{
  "head_dim": 64,
  "init_std_qkv": 0.0238,
  "init_std_down": 0.0
}
Each number is 500 + 50 x the weight over its row's rms, rounded and kept within 0 to 999. Layers, rows and columns count from 0. Numbers have three digits each. The size before them is the row's rms in percent of the matrix's.

# down: layer 7 MLP down (transposed), 640x160, rms 0.104, rows 313-355, columns 0-159
# up: layer 7 MLP up, 640x160, rms 0.118, rows 314-355, columns 0-159
down313 114:477512507481450521522527604567495460583477560536486529413487499449488437558500417472487453493503594519450445495550535552440576537465528561480416419513532484579433630538537421480474518547529474454436604482510514602499445511539556509524512467553519547504360503527475467495529454509505469456456524464468529520476516503518498455423384463524512471384544504477519409470461470483537551435490596412555509459474527520534388489516440535488419376445536458481456479553429492459541482555616530
up314 083:478480439434445506498509572438524513492589528600560549418527485534539505513577536528501454507493494504456528542534434513522480447485521541499309425425471514551514529452577454564524534406523446420431507561500430553490493530617561528524452467503387475511502505444499519585486638472527504443535595502502463489572479495497563485504463500395489433536614457463534536575515511536456497560396441417470493515488480558529522542456463465447524504522572535525500403453482593442504511524495516
down314 084:590443588540483476455516542562477447464425432386390492474533517484434539519459438512425509505537500509453442517530489535481498522466554438537536502532504517501604513492484513434587479424521512512705521478524543513531413455449463499463444592530620524510562442472505475506516532484459550533522465451448515522403595510504545489383515492559555593427474484469507518466499578553466467509524529506519496444507505432515410526539505588467524474479394459476540459456517437534447604574511464
up315 091:558492537491518570497475554468527468424499504409526498537428522461485448457581532433435543510418433506451468522485537563540543567584543516510495531541527517503374531492486477503472442648490370470461495477534495530486477551433524613437467451496545547493601494582439451389454391518517582561508545461530471548484487471519475441457477418465499478482552462469523461426488430572523545417524528511534502519447449510433546606599482476588424507551443471543514456410491557562472529518471519
down315 093:488559568552465483496484462495469520525519522502471546421526521531562485463497533569524570505480478510518476532492417485432495469501562475508519579515440533481524490489548448527591493394513467499506483420487502497603518388447442563522409541473590507497532470380485379549550488587486379571495517548548597469514498569465521623481457536482494498498519426617494607456538611380457551457526465471550458452516560478473530473388494457447506627517490530511552503491547507487532539492498569
up316 112:515411534411547534522462491518456479458518479539490507539503427477463519541548489508570459472462498487493575452481412491509485522497466548563512522467459520514532624555610463571449542525426503549464522517561417508439543557483443560487538444489629546472440455555481507568462445383580526506547521585535551550434544494475537497499540500446486453525437461510506568512403419484450456520431543562557456540428453473509416441459468545456539535470453538532473514556533408386492411500464663
down316 133:585518528403549488482517470510471493513478447514505498560456443528588507461579572474574487510527447485451471466440539523489438438461652530457580459431516417570452429402572484486557441431405513540536422528491539569496510575553562496516462471500550427462445552440484615510496534472511498499489587508498513518453494497469482500483545550462608434585481588504557445526571531486620607497438527487499493506493456622527511549411465555515499496451499422529459480545514465444431472512454448
up317 100:527500417479508498529572527466494546578477473484460390457558474456561505391570493488476498414528585563501489467569448541521571532537413492534578470490534495561405474543435572490568471463484426515413447536491464520492445374509526589501516503538526498540425461528552594495535468563453485525529443556443519597518518446452594442499478578443470418429560502495532453531532419553557517572436509458471483593567504564501448441553555514499502465459526457450528417463543545498533429589580525
down317 101:533555608603512478495533534488494520395551585463540540499468544521456470545466516507572473524444461448540521567476384551572558482388472432422434421555502506445506548437546492435489400540501499569519523457502494518526434498490527554422528545502479522465508447413538429462454541503466500517541519498488521514416536605552510448513497451407495522461495505480466535475526559438517462404505488534470531470424423434396561552482519497493577489598600582378513477507547438545491435521461405
up318 103:544524482491563502485502528468561458521469526567533395488518499551566486393453552404524473499443606522528436532559488489534525517420529413549461414499490489497413548548464484486498482457456521502443432553435490496503494467562443479602473449464504336480502445426446525503540491487491550495514445640605622424458568553470411459523515516462466487526572581554554491412449510509523536574547461471530545480525557529444513513555464474547476566445471536487454503560477571517577574517542428
down318 101:624546507517409509469481510548513430508490563502535471477439539576502476613536501427422517520516486560477435418447541524558504395485519505550544496589477526613412598447454447548440527544488435481401492488544506480538494464416576539472428475523469484512503550492478483534529583460456499594502501437469442460535588463438489536518443491596553483537437369487528508479454535490508526456467451487509435468359494508498507461482585604557453476433493523494430488583490496574480520518528423
up319 100:462559425480521542574568527548442569432466517533510492487516497500440473576478551488558514490444531518422525569461503514520486506503483411467436539458502545424383506423431601522466562531419456461477488454458376549528502512605569419448493446464502473399572503459472526485524428447510496485538492517470513521476526576419503512420512552538437515577478624579545490542532512454463488501462479498540429537443510540509439471552522354478537449412568446468539549357554539522494477508540465
down319 096:525453470587476511411459512564471453513674451478550542382543485488488504490511489498456463498430498537508519527520438436558509465535574506456593532570492458519457475556457546612533561481601516510419586499469529504593502414438494589527586516431528586484512525502559465451496489543525605508475485492573463500504548451532526550524559515527505437512578397529548560420475527480520498433542552539528566480469518471527485418477582555521536521591470513394548458481533532400498580445500470
up320 094:464464511410393484502501386495528453460591450457512472455445549528508463465470470510459504503454522477642476446489579491435490575509484480484485519541495436511395440530527595404398531529498459518511411552465411543486443503445393541426506533520492528552550503571471579425437447473503474508497525558501494524561497435464418476559412469512581530466500557507519478444600432508523524478441486480534490615562494567479497492467555529491495550588617447473497445478487532596487544550579529
down320 092:566528521485513460593560582570445528574482528494464601463516351444473516526566463536568457530516396578489570507481500484510600489536539486559487502487498516481540529533418430570522497528558497486511529499486549412467538534504445478490481471566523485427365489567490519652495565574453473549448499497544520462466543581563524501606550517475457358484408522483471545494519541530483545513535442552467506530465577522502481457407484435501534417481463463557549508435515491465460392453469482
up321 105:531436580634513536476593382530451447537542476529525555495494563485493524491508532596481497500479498516546585476497550483490457548439507450503440419469503555546418510482586470478571478480426514536515440463579515496538464439489401455531474532563490480569442488459572488470525493490467481457433528523538532402471705486479479479467469472601472467439490524527449476456595432439473511493646551474501570472534479512439444535485566580514450471448503543489420506523511542464533580472438545
down321 099:490486427516484506553578415446531481469556512481473459481505467464510455562571492486519653545478538424558476453524642563537561562539419526560525514525521474505468566556493488592474518472535416476422604524517515511470487501500543529539448511569450492469537412504474516376495519422561466498582440431564483550553524668511515526412548454399546533553503535505482492539445491476551498517496437481470445466409574526491422496437535421436516555528482422491500504463507502509574422520549518
up322 097:528507519464493606535554479450495501565418433442523544512474480500490384517491434518466445610423554590484517441482527551496535599550464453577471417496482489487438577375502436444533514469598448553441520498526533356494472513519430560475475532548488512543531532497542502501537466400524576547499550499535594539510448444552480444462477532413388533533470517527512434458535544506497505564466444517572558507570416510480442459563469387526477474415471554496518529489501497504497555449588565
down322 108:505558532542500413517546471530507520535558530488476561505537559523565526488360419497544494496539540536543477629522498504542510509499523519537519450513561496540525496617392507446488473451455533433538440488455633491466481474491485469568490554550569441482582407437372536507482539617517429419495531485494475509474541495555585462476400493646543536474547580605543506532500469573472470510474587464526416487440426475462507437488438489510472516531492440528492525497495512552466453534405545
up323 111:558457477534453550501496518545516413561430410522567557567513476449601395503438521504491480496491493494549547454437440482432496493516347493515468607523413590612538422538495502467526541564521493515564580412453447478493483510559499502606452528514431494536473510479479411464550487536496555593469496420505462491459399475501417530415485501566483534514430544524490530522481510579552579538533516414496388504519500479502558497452489563520541570516395479465510515500458566438496525435417503
down323 113:511586531433599448487486461498593523455539491528517470497503479409458494566475538478483588547479515401513519474541491468499501472524539436520589486499495322557626531492462470500480527451463455555533599492492537464558519461539506574395594365476458530482488467477518527597482530423508527529585491562522556517581544452488505535531543490433431467441465466513561483498608447538457502461459518486492507469470524609492510513432416555529470524609555453510462471604499469500551509410466504
up324 103:568453511470448477441540613596558521501449421399498551526438529511418398535470509447438557431518423381532574553516470530487533515451455552455557557456513510500449478454485485472376567539463489522586477481551485410495490534487458600580475508508561499669499385537530484565517477530482576509506470462549511463472484546477529557510522494457517470536453485600481579521471531547456477488513415515413500476475460538466447521516500467537492501538515484521576528450516575474481552547427376
down324 106:485417461536530496460538503484403518488464455492483475518464555487482513530543449454468411552528435531497508674441389438476463406447560447510551522477477512474523538507513445529448447424578448456471525561387463505472505482448618526430543604513535441488526499508559518463477574492506503426537489446441476520478576490573532522478506423506476383487475496477536561509505477494481465613568513524542478491648510482470419513588537508424516586535446597484511434479441536449524471421529535
up325 096:452562562547525507438547579475509488488514490442417439559478460478497552458518493510460591490495465491494507435532489505493612625535528443599564488429581558475580528433470514558388608510492541534416624465484557451566491582436518500472525577484589483482507467533448415486442483485457481469508438515522542411466521488536547483524505442545466565498412486588460546523533532408503526497435527488625528518530531457479473455504502486487537502483459551453449551362430503523493488569516400
down325 094:429443498450498530452433539544479434514488449505443494479577501463534465471548577516429508598515482514571380549535511457563549401495476482447440499505449426494516579488528508521574523475448570425650452502536478461506363567563462537454490506471530563583518479468433562451556535476444512463519542553448504482521543510467498526585467518453414545451506520580462516474444606503465440516528529491417553532545468569535398457518578534460514509509592550560496504629518472500491485535429414
up326 108:536424491532579473526426552479416547536397455412500430537561549598454460434428447465485533431452599535512517484596542540451427485477549511542496422463449496473523559518576570446531483461532492447552409455498435444436491461492543599500502477521442491574520511449497522465442462568530509451515533393477481561486560495556480469482565563440428526524617584459554462543622523443514561444491556509501520505459440462499465613460486563509525486483563445478437499473519567454522468487464584
down326 111:468476489478593491471489467479485515478556505531456568483451575514483524478462448490542445589512516383474468466458524414528431564580542429445533472417446540597580454529512435378518537523532598431513466533569445459560484458453546532593413486545490642472447486528463483419503470559516440410559518538410541464491471460493576473518487546472582510496428568516516462447551520448445415601502448492541559523475532424530537512486479553501508466445394484503575555459517432512533438504498549
up327 100:560476520502573475503412466492631491541539449468566425467549460476549432468574500492492465529475539482474429486502462481579475487562453513474448625523478541457510521540507450449507533481465409518456462499564484623514432422474563515471458510463444413541523468528472467408441504470488465497587525447475531587515584460507531436559448507428573513417455490443492531408600481580513454517463507513516528582540527396502475543561543565563507441482563597486543395489518535608415491448509529
down327 093:404488521495457575536528483487519546533481544590478538428500554465468444484493494489604512482467537460461667448486518508495511518470513397429557597461509545557458530497452586490469466447506498533490610464526482434517461459481560471591602555536616475519565522469505554486566468556497548506538560376491413526438395446510525555527486508483462518422563492499483515604477492421472464503459532494483491440558561523491484464578559474540486588591473518542582447622460488470468471455461503
up328 103:610504554625430540516447501395510412582522489497518441483500581408514513449495419490541536528552552638516467484459456419557610438623426440544481468528550511535480423547446562525540472426586481536482538482479546558444493521548536551557440462547406479513499488500415535417482504512496520457454445480526485488421510523409502545457470538454505479510451556527441457472473435492445521564586499551436528587544417530531526567481538505447477518458533543489568550500525520453443435481476536
down328 100:546541529476493510525510538461544477550465464512507427534477514456409520614423449484444487580466453476509553543479581453583590435514425511485497487496558525534560519497518572393499416515464530490565515569500415486537449515513470543571497422390581531623539469552570502473575593532447526576413496463526479525499449475431497447516455448487570539560503524559457502480587453394546509489523561518534488404480549511549533586549389445406493536538523464532452530565590472482485540452529463
up329 106:448461547555569437462502540518398526534446556412479499445507473393449547429529456543411575514624468542561518485586492491511572515461496458582494529537482460570455532512496504484501581518545469549493505526413548589437519502478468530520493457481495531533486444492550491511522436570489447462528476572554441481474460619539508464494470553551427407484435614398549455502440537426371437522483542476524519557446458458498366599499487536532576444492495512585495492426523526486554517492476523
down329 105:516529492497524616516405484529499445472549528617520465537514481571506503547442386518517473513481421499536497495467388482534535514531518442523488449417448520388470520517439436550507415445458436481480443418423501410555461530484480488467471465548477638458457450458592492489355486401491532612525527479566479524592532513517430509560420429512484574448559433542544405499503558519544501451470577487428523509521528540469527464538457461505476520557568471427479520529435509514539465506532454
up330 088:494517550565514547406524498567429464538596496557514542553509583450555605432407459532551484435521512389497493447541571520536525499549490457553497440472516567501502458463400511448426564472468502506544616463539490543452513542507545524527584512396515540494411511467446505583477517477543403475514503475517474563558519490514492533436425476433485517442475459472407486561586428481440615465487542511465497548523480515443490458459563395551513564472466538570556405454390553484556540493515458
down330 108:558472477546415477653553503447520516456456552474497478531541483482438396593555496503562469376493561513494469531482496569560524497467468453569514586537559424466564519555519449485444510515480543464565483525501499435553487515454469461537575389556475475524494532507463561422618511495464457527523458549574470501423428566431527475387630517528466461541570478506555466492544472444413475516500476485538526488472562605541439514392494565503543548500459465537491469461597466470476578434501487
up331 102:558442432495494577480488517461475457509449464431497412407470531502511559446484570582459476531508439537539455441583401400458491520526513477507507467517503501543549512503598481521563505495568522603453600463476450562471553465461402483539624545435434596553459510482528511440522554655553513531564477407495431548532539484406504531412568436533419497528502443577513521463524514579533571514463464514486451500454535544482495489502513459568584486512517544475429461547503482524526433545564572
down331 104:508543528523513509479453439431480507454467469521420523483529538468448492537565469411426428624463435430439434535518498527449584476461546462499462539480549448523501553483456566564490547420474539483707545536460476488486479524558564540491489528498470511486559548510447578471490479565443540405412583437490548473468594462472484462455526538485501545492534536489504520498509497551477563419555511481447409522571570493477596555471574488487602519452457492539613511504566557453508580458437579
up332 065:480504469568495517534424570531508553548514403542556487529504456503489494491419432523444505594409476502606454523442529547479439529433462521521528394499486519574468517521571510578390511562498523491413583414462443550534542514479597492522559476475447490473477508560499577526563540486509498501555528369482517563486508532428486474439449489403414603483478496520512518457506551504599531528448540431504498492545533439481491507491549555559522509504545472480412439466523402483585377387421486
down332 083:461566516471530458551518486436497578478443630516480533492511513509517502507482577495550411515666485515433443457475524532525467380464542431515567547551516460501586425621501439609551469434477510481442461481594486500500428447459405453434499513528501562472531568457461537568460402495548526481474487524440450488511423428469506423484480518523543484500554466620541536455649500555505520472506500478467575517465546514483472452473457458486516575545525403473507569521475516450580483531459502
up333 089:467532472579544453564444551466467399570579530508380481550489431439364581428497502554467513485542532537514552505469517426517410544575447529483529446458522539482445516525505555457427451571487450484470555516518556525518474569515565349464476385466503499454492479447495484509591544544525507443507465502475485453413541486615488500508479496525405453511510423571570575481463487512422474466422525517493562457574444503469481561501502455559569480503469475468418534442424498624516491493498448
down333 096:466464466379512520418509422540550521410553525518543501461469522453505437567542454554496553492553501411539487469443482446543490426454396530385487510524442474459468433599461497557515496434589578450481558541549490544581425510603566458548550481515516543518523483425485545490468423532454436565499505462487471519503484551382494605545537377506478578474585455444457519496562525439514595489515431564564524507502411454494525512551523482538460503462549423483521416445521475455543550518466461
up334 092:548492444476500464528522433494442549555463506664460469488466477446485484541487530483416500516490480467510520542491523464464477502572447374445489487513519396510523528465516435535452500577522574522516608596617477481613560454487481437569456494580498504440532499446503455415462441467555454467573551484553610464485518561519485484478526553516544512459475463487486587499468416495477555407484442535450551531617617546586459528444487474470449419560503460521456483545420479575434474517536478
down334 095:616498532592488404473493478544598561503476547524474470494581538500549535533482513437602469442498514430424499502556495461456493516484478547488448431503539490445479534551525428498490497455540581555615510447486549539494429383574436536429507525609502395444494523495477417556418552560573450461423519521524461441534531502516472495517418515476475496467580445397462504515611526590496463395493416466531513491532454432533510519583449583499489493476425492520456566502445522578503437515501515
up335 097:455441497464483494572479419495546537519495496521504478471516536498550414488524445419505522470490511467496469543437459465503463588524563509488477469541551427442475609518504536449485516586508541520440385550448427484609487489487487527531569525515485467515609477503405586391585518526502586440530485552487512498497571547468439508443533502554438666509492471502438519500493483436525481451483506575421447474451538625450499529518441518561615530476586476572560516492555450450622443509494433
down335 092:458482480626521488480533461537477507539495552438499503430484506556485564562510438443558510431530521482495500466431553529485455581473531559556500541425510471546495473555448406511419465533514560422554461517498541450454470465589518531458466462478549480539460512583540392573510488522508528476465496484526460495548498417547546544396478375527469470462545491438587471436432473554503546451519496463471510436501493498493458516392492523411531321460589486476411423413584489485534455541401570
up336 091:509466514556375546550501381408489437547536542512426525512442458487487508502468516554442553470483488432435427525524406479539581559540532492461594536534502445434499445482519490473530559475533470460440563445513408532499407523578393563645433462468520434564531494499480565458497428472544535517484549459526443477441524495481484455477551532483527462510576487460461466407561524530551613451562534483425429497483483479476470436530557523470444429544446552441537434506520449587527451526517602
down336 100:482515484588413476452530531495485445450491477445368529601448501405548524524450602470562509522561464547449477451606471548402404518541540482532493541490420448491465433448476411509489556463551601506516450494409547529606518580391542558537503412515552488491485427515480556485587508541455454447461521385438469498474475510545506495414453509476479509482477499601563551468555578544477498508504561469550506583463486501589466491497467505374496563542503524528511467519488480452504522487567468
up337 101:474479446526497562436527542581465468465492552461475429516605500563458478501471518536580456505494539472424603527510478494474521451585527502538504504496420476536411551544583461471559503468502474440545452414433475457488527524478475485504417431453444538436461554560491572554485539556455473481569510453519538544450524624530468414526500554548521490515587584566415476647565451517470467475469410474559592496549470481454510465542508644571499510513471522459394472458491530483448376501523523
down337 098:468462502584507526506500442414469501478537547534481480472544467444547573414535500632451449422378514406447383444519473465486573457578484431540526450534511587563470496458463457435556530507399511566565521519599511485462598457391411503525507515382566416510417459528446536514506598455533535486519531519464449496492437488480439537551498505445532512532509411504458495530587504486401443557515508527541401476463525522513538500399521478515494475506575500514532501584491465495490468505563492
up338 103:556467422588574426554461537516454485496490536474533482545483493485495569490576526483505432593494543386467522477433483459547452506479550483551477460495531518424556480451518553648407482481427556632544454477446503521461549491514497503537530495478487426575473572472522563447550535499506401481542450498427535531490574499534572560569455580445548538498506414449535536551510448382472499611465555447395429473573476524444403519526413453483532470466473551492469486532468532561576473489477510
down338 095:527518431477482566487483453517482440545599548599588528477522555468512494500421475536487525522621385402495569462476459558526541436525453583533515574535512430461527550502538541522513489531474456484388487543494499517495350477498493514458366511537518494490567437521479463483475531497503456563481461533520501581478557494469551573505530443492562574477430530461534521437531586418543415514445517572516453529502392510496539585517522475505631547583506521496582519427451428575460447509501481
up339 103:512559547522500504634490470542465582508570511489533462493510520484444518535462457540510509533408520499446519503623501470472538507552470611507511518525556557461426439502472583496623562515483547509469523562392407554527444438495489434458513408499509491484535502515464462536355495478498491430503497521488451490367517552475425463513433417480463543559458499471476599421493531487509531464490488619499546567601457522486529520516532451511575577562470559366502524497532548469558398503517478
down339 103:542397537519491492523426453492504487562546479520469447506452468474479500467413464508544452520414401563610476454444627455452525550391512568498522462508600447573463523408608495494511588467492480503556466498523447410492511584528447405382482550507499473510431497542513487469514456500507475453434490434547493472456439533435522492464603503491486529596545489410416466493493473516442525518608385489482451485412571439522490436549526518572457461483483476481562523549473532492522546441472442
up340 097:470484490464516517547462452472515540473540550386385510477554449568552475491469443492529477551449473538567505451582450428599504502525450482534448520536476483534518503489495540519481504430493587568489492418504494524550538492488491498424500586478449445526506513604473544550511546520468639438606527444416446499545515415489465421567552501468408509468569441451502542480565461484478493497566545460469465529557494498458542576540498452624515422426373488549432503519449511622452537571484598
down340 106:488499499490481511468585517566567485534479522429528486462498520485444538499508559478503549544615486502550446445594457529516516522515507476425471421429507536566494554506472562430471412410581482441431505487511550582536458577543488545470541439471519457466574567617576497497564484516424406508553523477482567475500505384576480541469557487509478550492442394484449530447570526386521442516515501488458550423494461580557334486493501496578456440571479519523492431474456477567459479489413461
up341 104:491564477531531539483529590462615476517462511443505508515504525513455560584506497566418553577482525402582517502550370459552538569470515505447620544416568438470539444477447452477561524401492454486477461482491404534477515498495523643491477581510462471446477428502536555543452404513582424473425539493607533480455533489570477510507489570388461475545506480439469483451567530548543517399491481497604515544540527466491528539511562507505565466460505529503489397538517515556527424521495476
down341 092:459518478443509460475621549450475476481452497445512533477506459543533575610561450522509435462483462538474433572522529429468496539402561461404495567478477399480472483533496514478418537438507486494546537498528476566501508464535464468497439488505492480530549539495427471605663506424484520471446438427520513520509434515434395446603520442503466522529506476589447551506419604546428530540541458565507554465484510510565540462535464470592398572517567450443532470483540581539470555501592514
up342 094:482427449562483515537520521505542446489509504500471510487463436526533552460409491538519510383471383467429543549497569519588519469483390470492518455480543506471443490520469518444513542534427481515455568455546454633514415504502527567497526531519444462537518486400442473475461464536634566513443397449540543445469481501495448445550558557548498527478524553537430547549540471562502467462491509566410533420503473412503391494522499588504530567458507529515556579570582602465484509364464510
down342 091:499478507493488503512462482478446488545540467563585524459416469514497495500516491520410480491498578529501493429480570519511463469481560549518419463512456465551550523542554474549546548423457528613127511518510576541461506463557507463535497576464515515488397513534451478480535504523533528436476511496544434537495476497525520554559476550516502472555496473546445497490490563529531512438513522533513548488546512527522509510389533536513458555479515480572435511533504479479504567420440495
up343 106:431459505567509528548429481461499486444571485479515599511505476482478500471444471521469480547475518541491588456483517571545599525523511584452487533555504512573501552544641409461496515535550521543350445404532436502519535516429506538527352409502419604525446411478461507489498506494480576529461493525469528489484597531556542490528454462443542480548516455494474493552537419482563474483478496564463441507557468527409513527461473531547505460414448501449486510558623566494588397485426526
down343 107:532517470420505492517436489436433487497491575560547396493462517432457458505502461515521455503436482497497452435425494558559516521463518618541518563505538501561576508571476479454484449539500578551309479521518435507566559552541520477436471552501475443461477534511499589536484452522498484510459454527401493482512539494575409475536534496519446464485503458637465608500557479604485580515513467528514457483451434564433537386540494531453435504552441441476417531581519575527544577471434487
up344 096:574565515481501451492483530455484477507437523552484526420508488507389508416486534399512572466483548574576477510482429559508464670435513441541478411513544550505519548490424330492438450461606497507479489493408504422404482530510466494473448499581513502466546509544464497467484526478521576514488528531533445474525515577580523567377429584477462583528580511535525531531548472424459487448504485506517521477499470577470480562438544603503600511531440536490440496543537565475494488524499539
down344 105:471546528484559530529425528511581566415489474459495491468515540468518500500465423426455476579431474520496519463524558460497461523443524517495601476453501565487532488536434545485561495549498524572672499362520471457499565498542608507532546341404484469543473532557508538523431503521424576485414563514486515511577527541451492481500427505477453477561562482505493493451476510580450563552558481492510423575480458594432508469486418496543599497515489528521518573495509505586554518483493639
up345 101:602501529522610465468461517453514468583463389501594542407487534469468554529507488488558426507385543511540520535494566451477523511556370431495535478478499534502425516518508442509533485435422538499555534571547544430530477642557516454517505531492424495494576520556501539546494470499521508466440529550570563530525525507512464481498492468496563491497384510611493555511458412536467615409428490504527515475441475512483409380525538499583494458547429483542425475527498551533442435557553541
down345 100:542464500494445498465498591478518581523496543485455480530508550457526538497489452405428561506547494444513566503443522495578459398537511518521465511491569471456510454600516500503511473422422576430634406480441441513575547474420391416531459490555450464486507513487436530578429569453534566528480491472553476597454615510446559494536524578512558502532559422576497502480494435529582537454549511463536524456551446455436526581388546402539529454485495567505507537449522505529526442502414471
up346 108:591525576423575479471473502525495445517417499542469378602561481474540567516481502494492526446447519591603394475537452557545498488469495466556472506450598585542535540477449501462407388500539461558478514479490444503459600570488502459565422598509532548594469468601471474546497512484476410528609496559544572567488430569499458515533532512474468501528503507534484436456544519450455476521457497467510515588468469578453460466479484496400548582544532473534507580464510595471563462531520495
down346 110:494445517563422515593464542413526532508563389462465513430529594488504457556502517584532464464399514411405567526533475479529379446478574469477574537445482461451451423520404476486482444578556443484428512498475468473530442456449606504536447473430444460512563557527536493474534505480431494496469526419448488480540555519400454465446573502412458473576544567465483554524514500393483485508562483535413533454488432506512568482504478526572472576444486509522497533463472463477366550487488472
up347 090:500520562548477430472415528512486458518617504523436488596516439382516575544458476487484462479528493483514558473489483477527472545504445556587421510515509473506513612521531480510659462512519400497589433440389434516435452461586538484550434479455475472488469537520469526473482487424534505493537525571612415470509499544522421542493442467463550599524460505538519545469433548485475561488515510518443525461463497456549453397565568507541508528537492351368459488499568513503522536466521485
down347 097:598506559466530558558517491413525509496498505526422436449493433485464551489503508526564464450487475454479575541571462375482477488456525588501459461465526474477429455463486508562424608477579448498297574513487570514484475482437554512510541459468480497518451446400423436485565452468569455507494436442516602457520478440470558547583483499517519486476498486469446448497481446452549508546535503423600516551487562438553391517546553571467468499481518416510596485498554481472429509537516559
up348 092:538507501496491511403570491556515600585484472557396513398537435559527555590542482483512430487493489487529581430484447437497530501457413498429502463571518512435569382434549487405534580413449507522413543475508504525558586481576485569500559547495562441550489519474496553383452552544516464423497499522556628444476510516498440544521622509442477547517488512514523545541540539490540475547392517515498438517510518447534482457413495403555520460451508483548544537503540506548508415482517528
down348 083:538536459492545455534546564503483435444485471435524543489479505567418467523466503530430577475564476485402466443503519398498494506540484496437572450490502441462478532598531506556542502488525555514550472617478520575473528495577535453446442473361494512543529612523471419534461534558437526518439391532446457508404531504511497456496573519494464471573404413507457526532536464446471453473440527611436453531535497613438452471422485481481517509549435438569572502560533546478522517598553582
up349 102:522484490538491453450503522435524483410597457489491411482465437513510533500543452516418495474578502518463429491455454491465452541594493412521482494485500569440509474545494571489588546558515439624468414533388475551513448469535555530437517485410388526562528520527405541467548465517473448433542521512530485517558558580567545446485529493484508566563586571554441557536570439544467481541549581488437405553418473555529540578442480433528599447497461439495508459425505476475444481452554457
down349 108:536532492431525474457562532550435487487531494494486464534418530537489492535451487550487509526533547467473517463511575458447547549560581482474459598392428479489503465460505489498560545539494507490479474573538471570597466510481561471488491516437507505487578487550532456565640461517533405463545516417539449563393507520501533502358551493552450495578538539449536523496468563579439544522520502488418450478448616484453631583458446457492542469498452557455462527363497512382564464559491480
up350 118:512454438483521507469549436468481456509609435511532525507490531472495469515534514597436484497420563451500563423532450476568485460512382565584498512516464469450488495535554469464486557557474541518444416492524460552619525415480574513562453516528530495556528635544506497433510478465462439559497426526410522506387538490425526399452465473543518576467525499545488526535604553446505478476505487500515538453559521481514529520481563507573498532472484584388445372495449523621587562557539518
down350 110:623515536426534448582504416412567428556516486478485471504553435514444477512560463475553495477429462488507489527452430478551477498420545551521518434584435489387532471477483530606539512481481536544473381498445493468508522522434482467511407448449537475612450592488582509468499515457508610586518530491446431490503477546496425472501466450521422595529566531438516536526562551466530553564494533592493481550481570583444654517510454431549412483462500512470501525517467553461502475489500480
up351 102:489494582501526551493512566402600575519463522545588409458580495561532490492518469598519515571446428396425531535557436537543479571516492504481460615501521458427552474510435523525518537501510489518508484480454506613433418518517473537490485449466465443482509501481435472466496496585505419467532548514465552507571563521574469527479541466444410512577455596467521563474562515501491462509440527466483499488544529448505423495444418551526624512372531496458483468510583496600466459393509408
down351 094:508405451500430548625577472472424479578497511547567533507526402477512459550483465615550447530427486565527536470518531403440447567484555492449517533539485429537495509588496640525488553546499482460354549513474534510490480515492492594564490554482512536429524570503498547535496545437523543464446441397434453558544504457446644498411475414474575547519461497534472545524468415474461545519468473553526569517542505476492479491465483527562462479519480416506440536533525519485517491583434443
up352 106:645421480543521529521448542506415565522450522456490557558447504488418550614459493406563537529436481383546515485564522530528497373499592557481517531472422487520475570493524526474466483421481486515445515428401506452515509512404488485520548468547468550544500403501521598510548526449492419506566548541551519493563480399438506578386467557546480495533534486462404549545516536458496514511556527505425443492539501492483540535468557553542521508463495531435388525438576572540450495542497532
down352 096:517467527534449526535487575485552358449563510502512553533545387406559516533546593547516583521442520516389511547489577542494545418505456392460561478506461474569495487535434540545527495539502440523438546477527504479490462481480560523526515451526514491509569471441526501485409516518524538449557483549420487549577482508502497509390527472491597483552493460479542509428369484610506516611489465506509548523465432517470479399409433541454523509503472573459524402536608450524489458524598488
up353 092:535466427483430511563549460467520417545510459479570508488502482471546526476543457543479506492438464458530507546526434502542539422496478459510409491512494483484507580499506454485499514413491536362500484528502447645496513507419514491510408589446437442471411620540512523531534457479443494440554527576635610538487548451548420413476482402472463441521504569486567480541462517496536461537406440503461558459548469503497519540484498534531547518551446468601456445538552568505553636493460441
down353 096:495490500528525469508490499513653524572458580540554455454483464473482467598519498423449535558563468531476508539470474600489473479532529476485502511574521578518433528465396508478476396414512528490493498508432413502526513448461538478470469438499485503598570481476518493439564627490528494412438486414432439497546432489525577523413348473518578467508479460513476525515452561463440470530514476516525505504409514514537493498595535525436535533554517528497558604529462379579431420531570521
up354 092:552473463522439507509472560523478430523512491475544558423506577460566581448447538514461480476538467480518506569498574505535450555486494546503498517567572421428497549485476577393456485459460476387467478543520478470416509500487518529535486483511480422505469438437479544494481537492494550515553550526499470516429513614474539481489453481433425404450534524432465468541519484591550612501488449469471496485534478609648388577545530492564521476500554494515590566457583411539553370415443473
down354 096:469477449430519440515551526490439546441467570467578424561550557421543441510477517458563403492423580472558498402516460559516435469517536534495426469484522468455487458446501516446492547457497593598505461517565531583409544472451434540428528517494425466554405449483490418505517468442481520381489507461485419466487442487513493562589584514519511421535554553511517462559553470570509527562586441447559586519535559454548428459552412415484514507477498499435533513525482551578443539551553501
up355 089:504513558557498432389515556441472510493482458459512583460484559471601499479505517539512468471503409496577416506490575611498567473560531475548474515476519390490523559378582422521521487570432523436485495519499506520461496477498473498542500506497370546474662482418459520395468563528536447534442545463540529528462565545457470488496569491454499533493389552482530539501492530545492523462461461557567475558475485527627383432450502468553577489451478463487437444493480517570464463556494443
down355 081:491488458467403496549547505589468532488501468454448534420487505541442542502488526511458569547444469478502538526568435473575428491498581512524447533521415551480512529558453485484539437413532580532613578528516617597562455476510525562435555520546544403364498494480492463560539464520529518399431509518503456490487578475563585535492529521461544533531500505443428575465486551541425559553517527503535484544577519497513517523537616594448467545522430492516570450453555566494591551604514535